config.toml
d_model = 128
n_kv_head = 2
head_dim = 64
norm = "rmsnorm"
norm_place = "pre"
positions = "rope"
attn_scale = 0.125
init_std_qkv = 0.0438
init_std_o = 0.0544
optimizer = "soap_variant"
warmup_steps = 200
batch_tokens = 32768
doc_mask = true
train_tokens = 137300000
dataset = "wikipedia_en"
Each number is 128 + 24 x the weight over its row's rms, rounded and kept within 0 to 255. Layers, rows and columns count from 0. The size above them is the row's rms in percent of the matrix's.

# layer 2 MLP down (transposed), 320x128, rms 0.0627, rows 245-262, columns 0-127
size [107  88 103  93 107 103 111  99 102  95 100  89  86 119 108  84 104 101]
[[106 115 117 123 123 162 130  59 136 183  77 160 133 154 124 134 125 137  92 116 124 132  77  75 120 143 107 125 141 158  90 147 134 132 130 145 129 136 154 142 132 136  94 114 153 142 169 155  91 124 144 107 144 128 117 106 113 146 153 139 121 100 125 110 148 131 106 126 117 105 113 154 134 107 141 165 105 181 150 126 117 127 159 104 173 155  95 121 115 131 122 180 176 145 163 119 128 137 180  67 110 127 149 126 129 109 105 105 114 148 110 113 106 117 148  80 109 157 105 123 123 129 130 133 145 163 132 106]
 [112  97  60  97 107 128 124 120 171 130 107 167 126 133  97 105 158 139 149 112 120 113 145 148 119 100 112 146 133 105 103 162 126 132  90 128 116 179 145 123 112 171 127 103 126 170 153 123 160 154 119 124 117 148  66  90 112 139 128  99 144 121 143 131  93 128  95 167 143 117  99 124 126 137 140 123 123 147 126 167 150 144 187 132 130  93 116 144 150 126 142  71 141 149 133 124 114 137 107 103 116  98 148  58 134 116 150 134 125  89 144 184 134 117 136 121 118 111 131 111  98 105 136 107 120 150 126  94]
 [135 112 159 116 111 168 137 123 116 135 144 104 149  88 129 133  80 134 122 138 116 142 108  95 171 163 100 152 168 137 122 124 149 145 108 102 148 163 142 145 129 154 152 143 140  90  94  96 106  94 144 119 125  77 168 130 100 152  90 102  85 106 102 112 165 113 144 143 160 133 108 130 116 115 162 126 110 124 129 128 130 134 147 159 142 101 147 144 124 152 136 190 130 158 146  85 106 117 101 153 126  87 118 168 153 116 192 132 143 129 142 124 149 106 106 144 131 147 173 141 155 135 151 139  83 116 138 117]
 [127  67 139 117 153 180 148 123 109 122 112  94 152 137 132 175 144 112  99 139 123 135 128  85  88 115 103 139 109 142 161 136 159 115 140 126  77 129 127 118 114 132 125 156 118 113  93 158 163 108 139 130 140 105 115 133 175 122 172  95 124  92 140 102 104 126 141 155 160 155 133 120  93  99 159 128 146  92 145 138 112  81 131 130 189 142 100 157 115 150 106 106 120 139  89  98 151 128 128 133 100 130 157 123 170 118 128 101 120 133 144 144  81 114 137 157 119  94  88 119 155 107 135 157 120 105 157 103]
 [137 116  99 136 155 111 150 151 103 161 101  97 143 112 115 145 138 120 143 121  98 124 114 111 127 173 150 127 146 140 139  96 146 144 117 139 136 124  63 129 135 105 147 116  94 129 172  96 158 118 133 104 106 119 112 131 170 115 128  93 130 101 120 135 110 129 111  90  95 141 108 102 157 152 179 118 117 147  75  80 137 124 175  83 128 116 164 116 146 142 119 160 123 136 165 115 140 142 181 130 113 168 152 117 116 139 120 132 146 123  87 113 131 118 123 103  84 117 142 115 125 113 106  60 120 176 105 106]
 [136  84 145 117 153 126 103 163 107  99 116 117 138 138 184 138 104  84  92 175 180 128 105  92 115 115 147 141 120 124 125  96 120 139 139 122  84 151  75  92 124 121 127 141 105 126 116 140 105 105  98 149 129 138 127 117 115 147 126 112 145 138 109 147  87 147 114 106 111 145 128 116 107 124 125 127 141 109 115 137 122 131 148  89  95 164 123 106 110 110 135 123 104  87 158 150 123 128  97 144  58  96  99 120 117 128 110 121 194 114 134 136 129 136 159 122  96 180 159 165 156 116 106 171 108 150 118 147]
 [146 165 123 127 174 160 114 126 143 111 128 122  82 164 105 122 156  97  71 138  91  92 101 113 114 124 154 127 112 150 114 114 120 115 169 137 138 122  82 102 134 141 129 128 132 139 112 123 127 169 108  90  74 138 145 104 137  63 125 104  85  86 143 109 159 106 120 150  86 130 109 142 128  86  93 128 166 159 173 103 123 105 140 121 163 160 125 136 132 135  74 156 135 150 158 102 154 156 119 129 155 129 114 139 126 137 137 138 164 160  96  95 130 125  99 102 118 112 114 121 140 132 105 134 144 124 122 130]
 [142 114 139 107 114 153 123 146 159 121 157 120 164 117 134  97 154 103 103 131 128  97 156 100 154 107 122 185  88 123 153 101 152 113 142 171 170 142 175 150 147 149 167 107 104  77 126 110  98 180  98 157 168 173 157 111 133 144 143 134 129 158 104 100  93 112  84 134 132 171 131 152 134 107 137 115 120  98 121 150 135  79 156 137 151 121 105 109 143 146  95 117 117 114 143 120 166 119 154 139 108 141 101 117 131 162 113 151  96 122 158 114 128 155 116 130 136 142 128 132 158  84 105 123 133 148 137 106]
 [116  73 114 158 119 162 135 140 141 170 124 126 145 110 171 137 148 138 118 196 118  86 143 158 107 153 115 193 123 130 123 130 144 120 123 142  98 108 115 153 152 140 110 121 136 121 129 138 162 132 164 136 119 124  89 121 140  85 124 127 115 129 123 118 178 127 122 128 110 119 118  98  99 136 122 150 155 117 132  89  82 102  88  96 126 162 123 110 143 156  73 129  86 152 133 173 120 141 167 120 131 163 162 103 146 146 145 131 108  86 125 122  89 112 168 104 113 143 114 120 157 122 126 136  79 125 112 112]
 [140 134 135 172 164 146  92 155 126 122 148 141 151 145 136 105 109 172 131  89  94 155 168 113 117 107 105 117 142 136 155 100 154 103 104 155 140 157 155 128 118 162 144  85 128 126 187 111 127 130 156 133 152 161 117 102 149 124 100 131 127 125 138 119 145 144 137 141 176 144 140  70 136  94 155 129 155 143 142 118 106 131  98 128 135 113 121  73 114 119 136 155 134 163 103 149 136 137 136 153 166 134 145 106  98 174 178  84 100 138 161 135 141 121 118 130  84 145 126 135 123  90 115  83 154 135  96 104]
 [ 91 129  93 131  85 122 114 143 136  70 104 110 164 132 150 105  94 114  87 141 129 127 150 154 125 138 173 156 141 162 172 105 100 142  98 126 123 166 113 162 157  89 131 124 130 105 144 104 116 114 159 140 173 111 144  59 141 151 141 122 166 181 131 124 106 138  70 108 119 109 133 132 134 110 159 142 136 158 143  96 145 154 136  91  93 135 144 133 139 152 140 139 133 126 115 137 132 131 160 105 146 158 131 151 105 125 105  89 147  76 136 125 146 116 136 142 108 109 120 146 110 159 125 126 112 129  83 113]
 [142 137 111 124 123 130 136 129  96 160 124 151 139 152 159 134  77 121 134 148  92 136 130 131 109 118 131 132  92 137 124 135 137 185 124 136 107  90 136 106 106 152 127 143 107 164 127 119  96 131 127 125 183 130 155 166 104 132 140 133 138 126 110 150  81 124 116 133  76 137 191 120 157 118 156 144 102 128 103 124 153  90 126 136 167 117 105 101  96 168  93 113 165 140 128 161  91 157 113 115 100 115 100 146 131 162 101 152 136 103  87 111 114 188 167 131 128  94 106 105 147 167 134 133 131 153 131 166]
 [123 149 127 110 159 156  86  91 132 127 141 115 155 129 142 147 118 152 107 105 169 138 141 150 136 109 123 171 141 125 155 136 126  99 141 116 151 119 122 141 115 168 102 162 134  97  99 140 133 143 145 108 123 103 155  95 146  94 111  91  93 154 134 125  94 139  93 129 145 116  98 156 111 147 130 139 148 124 143 199 131  98 134 118 159 147 127 132 103 109 106 123 129  85 131 131 108 120 126 149 151 125 128 119 121 168 173 137 100  69 111 147 125 120  83 131 109 190 116 153 152 147 151  80  64 129 139 157]
 [118 170 149 115 138 104 130 104 103 137  89 124 103 130 185 133 110 123 142 136 133 138 131  96 145 114 107 115 139 152 159 138 125 154 120 108 137 125 141 131 145 138 161 161 137 121 163  87 154  93 121 131  81 114 115  94  96 120 116  99 182 130 101 134 117 114 104 148  95 123 140 101 114 108 177  76 184 125 199 135  86 147  93 144 135 136 112  72  93 121 138 160 118  98 147 132 137 120 143 111 110 132 129 168 115  97 116 127  88 131 153 120 109 160 128 144 131 142 139 159 121  96 113 121  86 132 138 143]
 [135 149 104 100 114 112  72 163 116 146 146 132 103 128 102 138 133 106 139 120 159 144 136 147  90 148 144 179 127  93  76 148 143 134 130 119 114  89 150 106 174 135 129 151  97  71 139 165  83 146 107 130 138  81  82 139 144 134 108 128 129 105 118 137 130 123 127 122  90 145 182 140 112 170 130 127  80 146 125 173 120 186  97 112 130 120 143 166  94 136 102 149 147 125 145 146 164  94 119 134 123 160 137 140 127 127 116 159 114 104 159 125 134 139 143 155 156 117 122 111  87 142 138 138 112 157 120 120]
 [ 88 153 157 137 154 119 125 162 112 134  84 142 139 100 136 149 134 101 104 153  98 102 122  83  85 149 129 121 135 118  90 182 133 138 125  88 115 112 159 164 134  68 106 127 123 121  85 150 147 151 129 157 178 102  98 135 127  92 117 128 126 114 143 163 144 131 133 127 145 166 101 118 130  96 117 138 122 135 141 170 118 120  97 109 110 136 112  96 139 129 123 178  51 115 161 109 145 114 137 139 150  89 137 133 115 135 159 131 144 156  93 112 103 130 133 134 110 131 129 132  95 124 152 143  87 171 138 133]
 [124 146 183 147 140 126 111 138 101 119 147 147 191 123 149  77 134 162 168  99 118 155 128 134 123 100 134 101 105 127 176 119 126 119 123 106 118 132 129 125 138 140 127 167  78 103 112 133 128 113 121 129 115 135 120 125 126 133 105 141 119 114 122 145 149 131 130  73 118 136 120 131 179 120 112 147 125 145 125  72 161  75 129 139 117 163 117  93 147 108 147 144 152 104 108 120 161 122 111 138 118 131 115 120 129 122 123 148 165 103 160 115 165  98 144 132 118 182 114  88 134  74 172 111 106 146 170  68]
 [137 135 106 130 141 122 106 163 108 153  91 146 120 105 125 141 133 133 118 137 123 115 123 104 171 129 107  73 126 149 160  97 153 102  93 172 169 122 114 112 126 141 109 112 158  99 144 133 131  98 119 119 147 169  96 137  85 106 136 141  97 157 147 130 123 101 119  92 122 130 135 114 148 117 138 138 132 112 134  67 135 127 121 111 114 126 142 103 189 130 166 147 111 129 128 103 133 159 129 123 145 156 158 209 115 114 123 127 132  95  83 119 103 126 140 149 128 138 111 161 113 151  98 130 102 187 184 148]]
# layer 2 MLP gate, 320x128, rms 0.0625, rows 246-263, columns 0-127
size [ 82 105  87 115 108 132 108 102  87  97  81  73 140 111  74  94  92 122]
[[107 157 146 106 135 151 101 156 115 115 124 128 146 135 146 111 121  96 169 136 118 149 147 113 122 168 123 152 112 127  99 144 110  96 153 114 124 103 110 142 115 133 142 160 133 147 123 105  85  93 102 118 156 118 155 116 162  96 123 139 134 149 131 148 117 157 146 121 161 160 121 136  60  62 114  84 152 140 118 182 113 116  92 164 114 104 125 131 172 156 110 119 114 123 142 137 122 104 112 164 107 128  96 173 147 111 141 163 100 126 148 110 120 130 133 143 116 135 129 159 110 114 128 137 168 164  50 141]
 [133 133 103 149 116 130 103 142 126 120 108 125 138 126 155 121 145 145 143 143  99  92 166 143  74 179 112 124 138 133 105  81 148 121 163 142 149 122 101 131 142 127 144 123 114 165 131 181 153 156  62 158 154 138 107 112 165 108 123 169 153 145 126 125 155 132 154 109 100  98 130  97 118 117  95 103 146 148 105 159 146 161 147 155 109 115  85 122 197 106 127  74 127 161 147 125 130 102 118 136 104 103 163 110 110 112 134 117 129 155 102 135 149 112 157 182 108 131 118 127 103 135 156  99 125 136 139 131]
 [140 124 122 130  96  79 138 104 133 146 103 130 122 111 127 132 158 135 183 151 140  89 165 122 140 143 105 121 101 107 106 110 122 128 150 153 136 170 125 104 146 153 148 124  95 184 116 145 157 121 113 166 117 114 168 124 119 123 137 154 103 189  91 114 102 101 138 166 120 135 122 145 116 102 124  87 123 111 146 157  93 112 101 138 139 135 110 126 124 131 148 144 160 145 100 152 125  69 107 164  96  83 137 122 111 106 126 181 100 141 142 154 124  90 156 167 132 119 136  87 159 126 108 123 140  80 134 110]
 [117  80 165 111 146 147 130 120  97  91 146 132 101 149 115  98 116 112 162 149 154 146 166 157 161 154 149 115 118 116 125 135  94 132 120 121 141 114 132 138 141 143 146 120 122 167  92 135 130 130 163 115  99 131 175 179 138 148  89 122 101 105 116 145 123 161 117 108 129 166 141 123 123 109 113 125 153 123  88 150 135 121 105 136  78 111 127 132  96  95 140 127 170 161 114 141 106 138 122 189  94 102 112 118  94 109 156 158 163 132 143 114 117 186 120 188 136 136 136 117 162 167 119 122 154 159  99 140]
 [117  82 132 102 165 135 175 142 169 142 145 135 174 126  91 101 123  70 118 152 153 150 155 125 143 146 107 105 118  81 123  94 129 137 112 168 125 102 166 124 119 158 114 115 118 181 119 127 127  85 144 128 104 117 158 115 134 122 139  97 145 125  86 179 113 143 115 108  88 153 137 154  92 151 167 139 153 121 150 120 145 132 127  89  91 156 143  97 115 139 133 146 131 119 105 137 165 138 125 143 107 152 147 143 127 131 157 104 171  99 158 124 150 115 145 125 121 140 146 136 138 118 143 140 107 172 166 173]
 [ 88 128 179 108 108 142 115 132 152 142 100 129 140 105 134 128 180 117  95 143 120 126 104 121  95 141 126 116 124 100 154 146 116 129 119 128 106  90 135 134 136 129  95 115 155 107  86 129 138 109  80 150 101 166 132  85 110 114 124 120 112  80  96 115 169 141 170 154  81 130 101 127 139 166 114 109 159 139 158 136 157 136 102 109 131 109 152 132 121 141 125 133 107 148 107 106  59 138 187 128 175  98 128 127 149  90 158 154  92 126 124 168 117 106 142 140 134 156 112 132 119 159 159 167 132 142 138 133]
 [129 167 134 130 103 102  92 140 120 153 162 113 145 111 125 125 136 119  95 165 100 101 147 152  90 108 101 138 135  80 138 140 135 121 156 166 147 135 113 162 137 136 136 130 139  88 119 104 153 121 121 168 143 128 129 165  95 126 115 128 155 161  97  75 139 116 130 189 119 124 104 152 130 125 125 132  85 104 134 107 142 122 115 139  89 107  62 112 115 141  86 147 128 115 147 100 129 171 146 132  87  97 130  78 170 164 136 132 135 135 151  99 115 167 110 132 134 121 148 110 160 114 159 151  94 122 133 101]
 [132 117 120  46 102 172 139 128 118 134 119 130 134 143 124 171 158 139 104 125 114  91 186 121 111 123 113 181 118  98 122  97 117 132 133 117 147 139  98 109 132 100 107 113 136 144  81 134 139 139  86 116 136 172 125 145 129 120  91 109 125 132 146 163 125 151 149 151 141  93 103 153 121 109 103 147 144 108 114 113  93 100 114 158 106  98 147 104 149 114 105 136 134 129 171 139 104 168 126 156 120 138 101 111 151 134 121 105 100 104 101 133 104 125 180  98  89 180 104 134 149 141 173 114 139 124 134  96]
 [ 98  85 127 139 134 128 171 109 112 180 122 136 136  99 149 104 151  62 132 106 115 137  95 102  88 141 103 135 142 129 105 141 105 181 148 137 112 129 100 127 175 150 159 164 134 105 106 141 110 109 106 176  95 137 152 157 125 100 119 107 121 188 125 158 114 114 129 109 116 147  74 171 101 137 123 131 145 155 186 126 141 163 142 118 124 126 132  84 144 104 156 134  91 143 116 103 131 121 117 128 122 145  95 130 163 105 100 111 121 143 130 128 131  96 135 141 135 159 156 112 102 133 133 161 136 135 104 109]
 [181 118 108 120 165  98  98 109 143 153  67 122 146 106 143 159 106  91 109 152 156  86 165 135 175 128 134 107 110 121 121 105 110 119 120  89 125 109 122  94 118 112  97 107 127 148  93 135 145 111 168 151 108 102 144  99 144 145 113 124 137 123 127 120 144 111 127 136 137  99 149 164 115 126 128 141 104 143 117 130  91  83  86 132 119 136 129  79 148 118 138 132 135 122 148 134 140 125 148 161 110 107  85 162 141  53  95 119 137  91 109 143 108 155 170 160 127  95 127 146 114 169 152 107 107 128 107 125]
 [105  80 124 120 109 184 105 166  98  94 186 144  88 138 132 136 126 124 150 165 144 114 120 104 113 115 126 180 145  99  97  80 109 126 139 131 135 113 129 120 145 141 156 114 109 155 111 122 175 139 153 114 136 159 149 137 136  92 154 124 100 143  88 119 103 104 103 158 136 107 181 122 135  96 140 120 104 100 111 122 143 105  99 138 136 116 131 101 123 166 124 127  96 173 130 145 144 126  99 159 133 104  97 148  82 125 150 165  87  94 103 107 138 151 110 159 136 100 106 133 151 138 157 109 141 117 129 109]
 [142 153 157 132 146 165 126 115 139 131  99 122 117 125 138 160 167 138 109 146 116 112 146 116 131 115 140 130 191  96 124 151  96  80 121 131 123  99 132 116 129 116 146 156 139  87 147 153 114 152 166 121 115 115 145 137 145 121 158 142 111 130 172  96 119 130 141 138 100  82 110 112  84 186 130 118 138 148 111 130  84 103 104  85 136 126 140 170 141 123  97 106  97 100 165 149  70 112 125 107 128 110 164 128 144 128 175 117 129 115 168 125 112 100 115 124 120 138  71 130 178 151 151 152 137 139 144 164]
 [111 118 106 196 128 149 138 170 105 114 168 140  81 165 178 124 154 110 121  64 151 103 136 106 151 131 165 128 117 165 130 125 119 128 141 161 157 122 156 120 143  88 107 129 145 124 135 142 130 148 126 157 113 187 121 170 127 107  96 144 109 156 126 141 137 104  85 164 181 119 143 127 145 119 142  97 126 112  89 117 118 151 123 120 112 137 119 131 102 168 134 153 148 140 114 136 158 130 161 139 109 120 137 108 107 130 103 159 124 134 144 107 132  99 110 128 134 192 126 182 138 114 143 115 143  99 106 127]
 [167 100 170 188 104 142 132 100 165 105 116 146 156 110 148  98  94 152 132  86 140 114 106 131 140 111 148 102 128 121 146 161 146 121 149 140 176 134 147 136  77 117 148 108 153 124  94 106 109 143 112 123 152 161 126  94 167 114 152 131 101 151 158 122 148 156 144 159 139 154 146 113  93 120 135 148 142 125 147 133 173 155  97 130 152 148 149 148 167  83 124 115 148 140 165 140 114 149 134 136 111 146 149 110 117 120 121  93 120 112 133 144 121  92 146 156 109 164  96  99 146 162 129 130 173 100 117 181]
 [110 115 141 136 127 121 181 146 150 149 114 126  86 136 125 105  91 119 136  82 157 129 112 169 148 160 121 109 112 113 148 120 137 162 105 103 129 131 139 128 103 154 170 156 119 101 158  93 105 140 154 143 150 148 121 164 125 105 145 154 165 136 115 136 162 104 151 153 137 148 113 155 115 122 100 147 123 102 124 128 107 134 163 171 147 104  98 137 127 107  98 120 188 120 133 131 154 146 167 156 125 126 122 149 128 159  99 100 139 100 119  75 139 206 125 126 122 182 100 163 148 132 156 133 144 109 107 141]
 [122 153 124 127 135 130 154  93 134 108 121 134 149 136 100 163 105 125  99 106 159 107 121 151  98 164 140 122 152 146 138 102 127 148 126 134 151 140 129 141 123 101 164 131 113  73 105 104 133 115 131 130 123  99 119 103 130 144 107 155 105  97 131 138  98  74 160 165 118 113  99 154 142  91 145 120 106  62 145 136 123 137 100  98 104  95 103 180  85 143 129 117  73 141 180 141 103 123 144 101 103 101 143 139 123 143 107  71 134 181 151 150 131 104 152 131 108 134 128 129 159 151  94 115  87 121 119 140]
 [110 139 155 154 159 114 135 109 173 144  94 111 169 153  78 130 139 126 111 125 118 130 147 127 162 138 119 137 133 108  97 196 135 107 106 141 104 123 133 106 135 115 115 146 110 198 122 104 140 162  87 121 113  96 124 118 137 118 153 134 135 157  97 122 157 135 165 108  83 130 134 123  99  94  97 132 107 154 171 107 151 138 114 149 144 137 117 127 101  99 119 126 144 145 142 120 107  91 116 114 137 100 131  96 166 109 165 100 126 152 162 201 142  96 156 146 129 121 166  98 127 139 144 114  99 109 106 145]
 [ 86  86 121 138 116  92  88 149 130 110  76 144 109 116 135 146 119  97 121 126 151 114 134 137 155 171 122 127 148 161 119 179 126 134 154 126 102 131 155 164 103 133  98 128 123 131 163 117  97  96 101 138 118 123 139  99 108 123  99 134 118 100 104 167 125 165 145 145 105 140 163 128 146  86 110 140 126 171 123 130 125 127 173 174 133  99 175 134 150  97 114 128 172 105 129 129 108 132 134 105  83  83 140 116 126 119 126 153 135 142 123 171 135 151 168 111 141 155 165 100  76 147 137 131 123 109  87 150]]
# layer 2 MLP up, 320x128, rms 0.063, rows 246-263, columns 0-127
size [ 85 108  88 100 107 126 102  95  93  93  80  82 135 117  74  96 102 131]
[[128 128  89 117 116 131 123 161 158 124 134 160 119 144  81 140 140 119 159  96 110 127 163 131 134 153 140 161 125 140 108 102 155  89 152 126 119 103 131 148  89 148 105 139 126 119 155 111 117 106 134 102 150 100  78 131 132  90 111 108 156 157 158  87  98 121  92 170 130 117 143 111 116 114 132  99 139 134 139 126 152 160 121 150 131  89 168 167 121 133 123  89 112 123 172 111 115 126  91  80  86 131  99 133  99 103 128 143 134 132 106 148 153 127  89 104 143 107 139 128  74  89 152 107 100 139  77 167]
 [103  78 168 113 130 149 158 125 127 136 140 114 128 122 109 133 114 103 127 123 155 142 113  91 192 116 126 160 113 126 147 161  91 148  91 103 111 134 192 129 115 138 102 115 141  87 101  85 112 133 165  91  89 124 178 136 107 137 106  77  95 127 119 128 122 116 120 134 167 148 116 158 123 142 166 142  99 110 158 108 118 101 107 148 143 131 164 113  93 127 140 197 140 121 122 169 150 152 116 152 123 126 111 121 158 133 127 157 111  97 139 118 122 138  91 102 137 142 167 115 163 131 130 146 144 115 117 131]
 [136 131 134 174 118 124 128 172  96 150 111  77 130 121 119  98 119 147 122  86 142 128 121 140  98 137 114 137 138 137 109 149 107 134 119 118 142 149 120 122 129 151 126 144 135  85  76 121 112 128 108 106 194 147 110 143 118 118 107  95 127 118 111 137 159 137 146 174 140 115 130 133 105 149 112 134 125 140  97 136 166 114 122 140 132 127  96  94  85 142  66 203 113 131 162 139 174 152 120 129 100 103 141  93 157 106 120  99 130  98 121 119 154 117 124  69  92 104 125 114 163 149 157 128 117  88 103 138]
 [115  88 143 129 122 165  93 149 152 133 149 130 144 149 137 111 120 133  92 174 130 155 134 111 128 105 110 154 149 124 157 145 117 103  85 146 108 158 172 109 111  97  94 111 135  80 101 118 144 111 122 147 117 136 118 111 133 111 151 147 144 100 128 129 113  69 112  97 151 128 138 105 131 147 152 140 109 174 121 149  86 135  96 181 121 141 114  60 139 139 140 131 132  85 122  78 109 144 140 123 128 125 156 114 145 120 125 113 123  85 156  92 166 113 132  89 140 126  99 117 179 116 123 183 144 112 141 125]
 [126 109 115 137 156 132 173 175 147 130 167 118 134 133 116  84 120 104 117 176 111 147 155  96 135 166 109  99  93  68 128  63 126 122 107 161 139 141 136 116 142 149 115 106 133 147 130 111 132  94 158 133  99  99 150 103 130 116  95 122 154 119  93 162 130 137  99 117 109 162 146 146 123 186 179 162 138 136 151 101 136 107  88 110  83 144 140 114 123 155 138 144 105 110 118 106 125 117 125 141 104 141 153 123 132 148 151 106 178 125 139  95 141 131 147 111 125 177 149 146 154 129 142 128 103 144 165 136]
 [148 123 103 139 137 104 137 130 125 122 137 145  98 158  93 115  92 118 142 107 133 133 157 137 181 130 137 132 155 165 109 117 136 133 114 132 175 148 146 138 149 136 154 141 109 148 149 129 102 136 163 108 128 113 116 137 175 138 154 128 138 144 190 146  81  98  99  94 145 117 125 105 120  65 134 145 129 120 115 115 117 143 142 154 117 155 126 121 114  89 144 129 135 123 142 181 201 130 108 127  76 125 127 112  99 167 105 139 186 110 132 113 169 151 117 119 115  93 156 161 143  80  97 104 130 121 132 132]
 [155 109  87 144 132 153 139 116 126 121  93 118 127 106 125 132 137 150 139  95 159 131  87 155 135 132 130  98 141 164 139  88 146 134 113 132  75 126 146  75 102 149 111 120 102 147 143 146  83 131 117 111 125 139 130 147 153 139 133 138 135 136 142 143 127 119 125 108 134 152 146 133 129 102 121 165 186 111 113 163 110 124 121 122 150 140 183 126 137 106 167 112 120 109  96 118 123 109 141  95 167 159 115 151 106 130 122 153 118  74 135 155 184  65 111 154 126 125 110 129  74 148 156  80 159 147  94 156]
 [103 158 100 182 177 109 130 147 120 169  96 133 148 117 124 113  85 126 161 173 140 159 112 121 147 136 132  91 107 167 125 149 166 115 145 124 120 128 150 146 141 199 106 146 117 109 130 107 134 147 180 131 125 128 140 113 133 117 154 133 136 146  88 100 130 159 126 114 130 158 156 123 115 132 164 113 131 165 142 142 170 148 121 138 119  92 143 125 101 139 137 156 129 168  83 118 135  95  92 118 140 130 177 107  92 110 116 128 130 139 126 156 159 143  96 148 170  90 150 133 107 128 104 133 145 117 136 178]
 [177 162 139 132 163 103 111 142 150 154 113 155 118 171 101 156 134 171 146 112 111 132 132 140 124 127 163 149 106 121 158 143 149 137 124 179 108  87 152 141  93 123 148 144 106 104 202 128 152 110  93 145 131 169 114 141 129 111 141 109 157  91 124  88 117  74 105 142  98 121 118 125  96  74 148 133 110 124 113 149 125 129 146 101 122 101 130 139 138 139  59 117 119 112 164 172 147 143 138 167 174 109 171 135 132 143 148 144 123 116 141 143 125 113 134 140 150  96 111 134 104 117 128 119 110 120 127 117]
 [ 85 111 149 159 106 108 116 144 149 135  97 128 170 138 119 158 129  73 103 122 149 144  98 127 185 123 178 126 115 137 159 133 141 132 138 143 144 166 127 177 116 131 138 105 127 135 145  81 125 126 124 114 102 135 138  96 104 113 150 111 137 119 160 140 138 112  97  84 116 134 172 114 135 140 175 149 159 171 138 104 163 119  99 123 128 130 173 166 112 144 179 139 104 175 127 137  81 145 152 119 169 140 131 147  74 113 112 109 157 112 140 129 166 120 132 149 148 142 147 155 100 119 115 143 119 128 122 133]
 [110 106  98 176 114 109 103 174 132 165 154 130 117 117 146 140 140 153 107 139 116  92 131 162 113 130 122 201 144 129 118 119 159 150 143  80 139 145 149 145 136 115 126 133  78 104 151 129 132 131 113 133 113 157 116 131 147 121 139  98  95 118 102  85 118 147 127 178 126 110 165 119 120 117 121 112 100 162 106  76 127 125 104 153  96 152 150  80 110 149 114 158 104 172 137 147 163 136 115 156 118  89 123 122 126 151 123 119  92 106 135 144 141 158 101 135 130  77 154 130 112 111 152 162 151  78 131 115]
 [136 106 156 100 153 191 116 140 125 113 127 163 121 142 121 124 150 129 114 137 114 114 152 119 162 107 148 160 169 134 144 179 117 113 152 124 108  86 116 172 137 146 174 152 114 143 135 168 121 153 176 135 120 133 131 106 130 175 150 114 148 180 175 104 142 153 135 150 103  66 114 118 119 174 156  93 115 138 124 156 105 127 110  92 137 152 110 144 112 143 129 110 116 104 151 142  94 102 122 112 136 132 134 157 131 141 192 162 132 117 124 150 127 122 112 103 101  94 110 144 138 152 167 144 132 103 114 133]
 [141 151 151  68 114 135 119  83 144 159 122 154 175  99 118 139 140 134 149 184  98 165 139 123 106 139  81 134 113  94 104 143 124 135 126 100 118 140  95 140 118 159 135 151 139 126  96 146 107 116 106  87 115 102 136  67 123 133 149 127 131  86 104 102 118 165 163 107 102 133  93 102 116 140  98 130 150 153 164 155 132 104 127 142 158 130 142 135 180 101 118 132 103 104 138 117  76 124 122 107 132 113 110 155 128 127 156 134  88 142 120 140 130 135 156 118  94  81 109  78 106 147 141 119 125 156 108 132]
 [149 116 181 178 145  98 132 127 136 146 114 158 151 129 167  99 108 153 175  92 141 134  90 130 132 157 167 120 105 123 141 142 134 157 161 133 133 114 123 106 135 150 153 129 141 104 124 142  49 148 103 105 148  96 107 135 149 103 119 139 120 119 152 146 158 126 152 168 159 157 133 106 105 150 121 137  71 164 120 185 107 169  78 122 161 132 155 156 134 108 100 156 128 113 149 135 144 121 119 142 108 133 154 108 123 124 110 104  99 168 136 137 112 109 124 148 125 151  84  97 117 134 121 141 150 121 116 153]
 [147  97 171 130 159 120 147 134 137  75  86 109 115 108 134 110  87 148 161 117 134 149 107 119 107 135 129  99 120 100 181 130 142  93 112 104 150 114  98  96 116 119 166 128 142 146 131 149  96  96 175  91 153 131 133 151 125 139 123 148 155 150 128 174 137 106 122 119 132 164 131 108  63 136 104 145  94 158  89 158  81 127 133 110  99 148 117 140 139 120  94 101 140 128 102 171 138 130 138 130  88 129 125 112 110 146 144 123 125 123 138 118 150 175 116 120 125 120  66 119 151 160 115 104 157 146 145 159]
 [152 152 169 135  69 140 148 136 150 142 139 115 106  93 110 153 122 104 110 109 120 101 169 131 107 107  94  97 114 118 164  86 145 138 115 111 134 144  79  98 157 107 117 117 136  89 110 150 119 138 146 138 171 119 137 115 103 148 130 122 129 168  86 143 102 101 140 127 124 108 116 135 135 163  97  98 106 178 130 120 163 140 125 107 163 116  99  97 105 138 104 153 139 100 129 117 160 111 131 123 124 155 135 129 183 150 123 144 115 165 131 109 113 123 165 166 149 133  93  82 167 162 105 123 149 175 147 115]
 [138 129 102 114 118 158 103 140 100 114 142 163 120 100 161 145 120 113 134 128 152 164 123 117 121 106 140 104 126 168 157  58 129 139 153 114 132 107 119 126 114 141 120  85 163  71 142 150 121 102 171 123 116 164 119 136 130 124 110 160  95  94 153 119 118 136  97 126 140 140 137 122 173 147 138 140 161 101 108 122  98 122 138 134 103 115 131 117 165 136 151 135 112 126 127 145 147 175 139 136 127 165 161 210  78 127  94 144 118 116  94  89 115 131 141 146 136 145  83 149 122 116 111 154 168 155 160 140]
 [148 153 142 125 136 159 118  76 144 158 180 118 144 137 130  89 127 126 158 147 106 130 159 116  91  90 158 104 108  91 142  96 107 138 124 144 143 119 101  84 145 145 154 140 156 112  74 133 132 135 144 119 119 158 113 126 155 110 138 126 134 122 137  83 116  94 127 109 155 109  81 107 121 157 174 136 149  76 108 117 137 162  87  98 123 129  99 157 130 170 127 151 106 144 157 114 118 127 117 135 168 164 100 155 165 130 111 101  92 139 156 104 143 113 117 148 109 139  77 156 140 126 108 114 125 153 156 129]]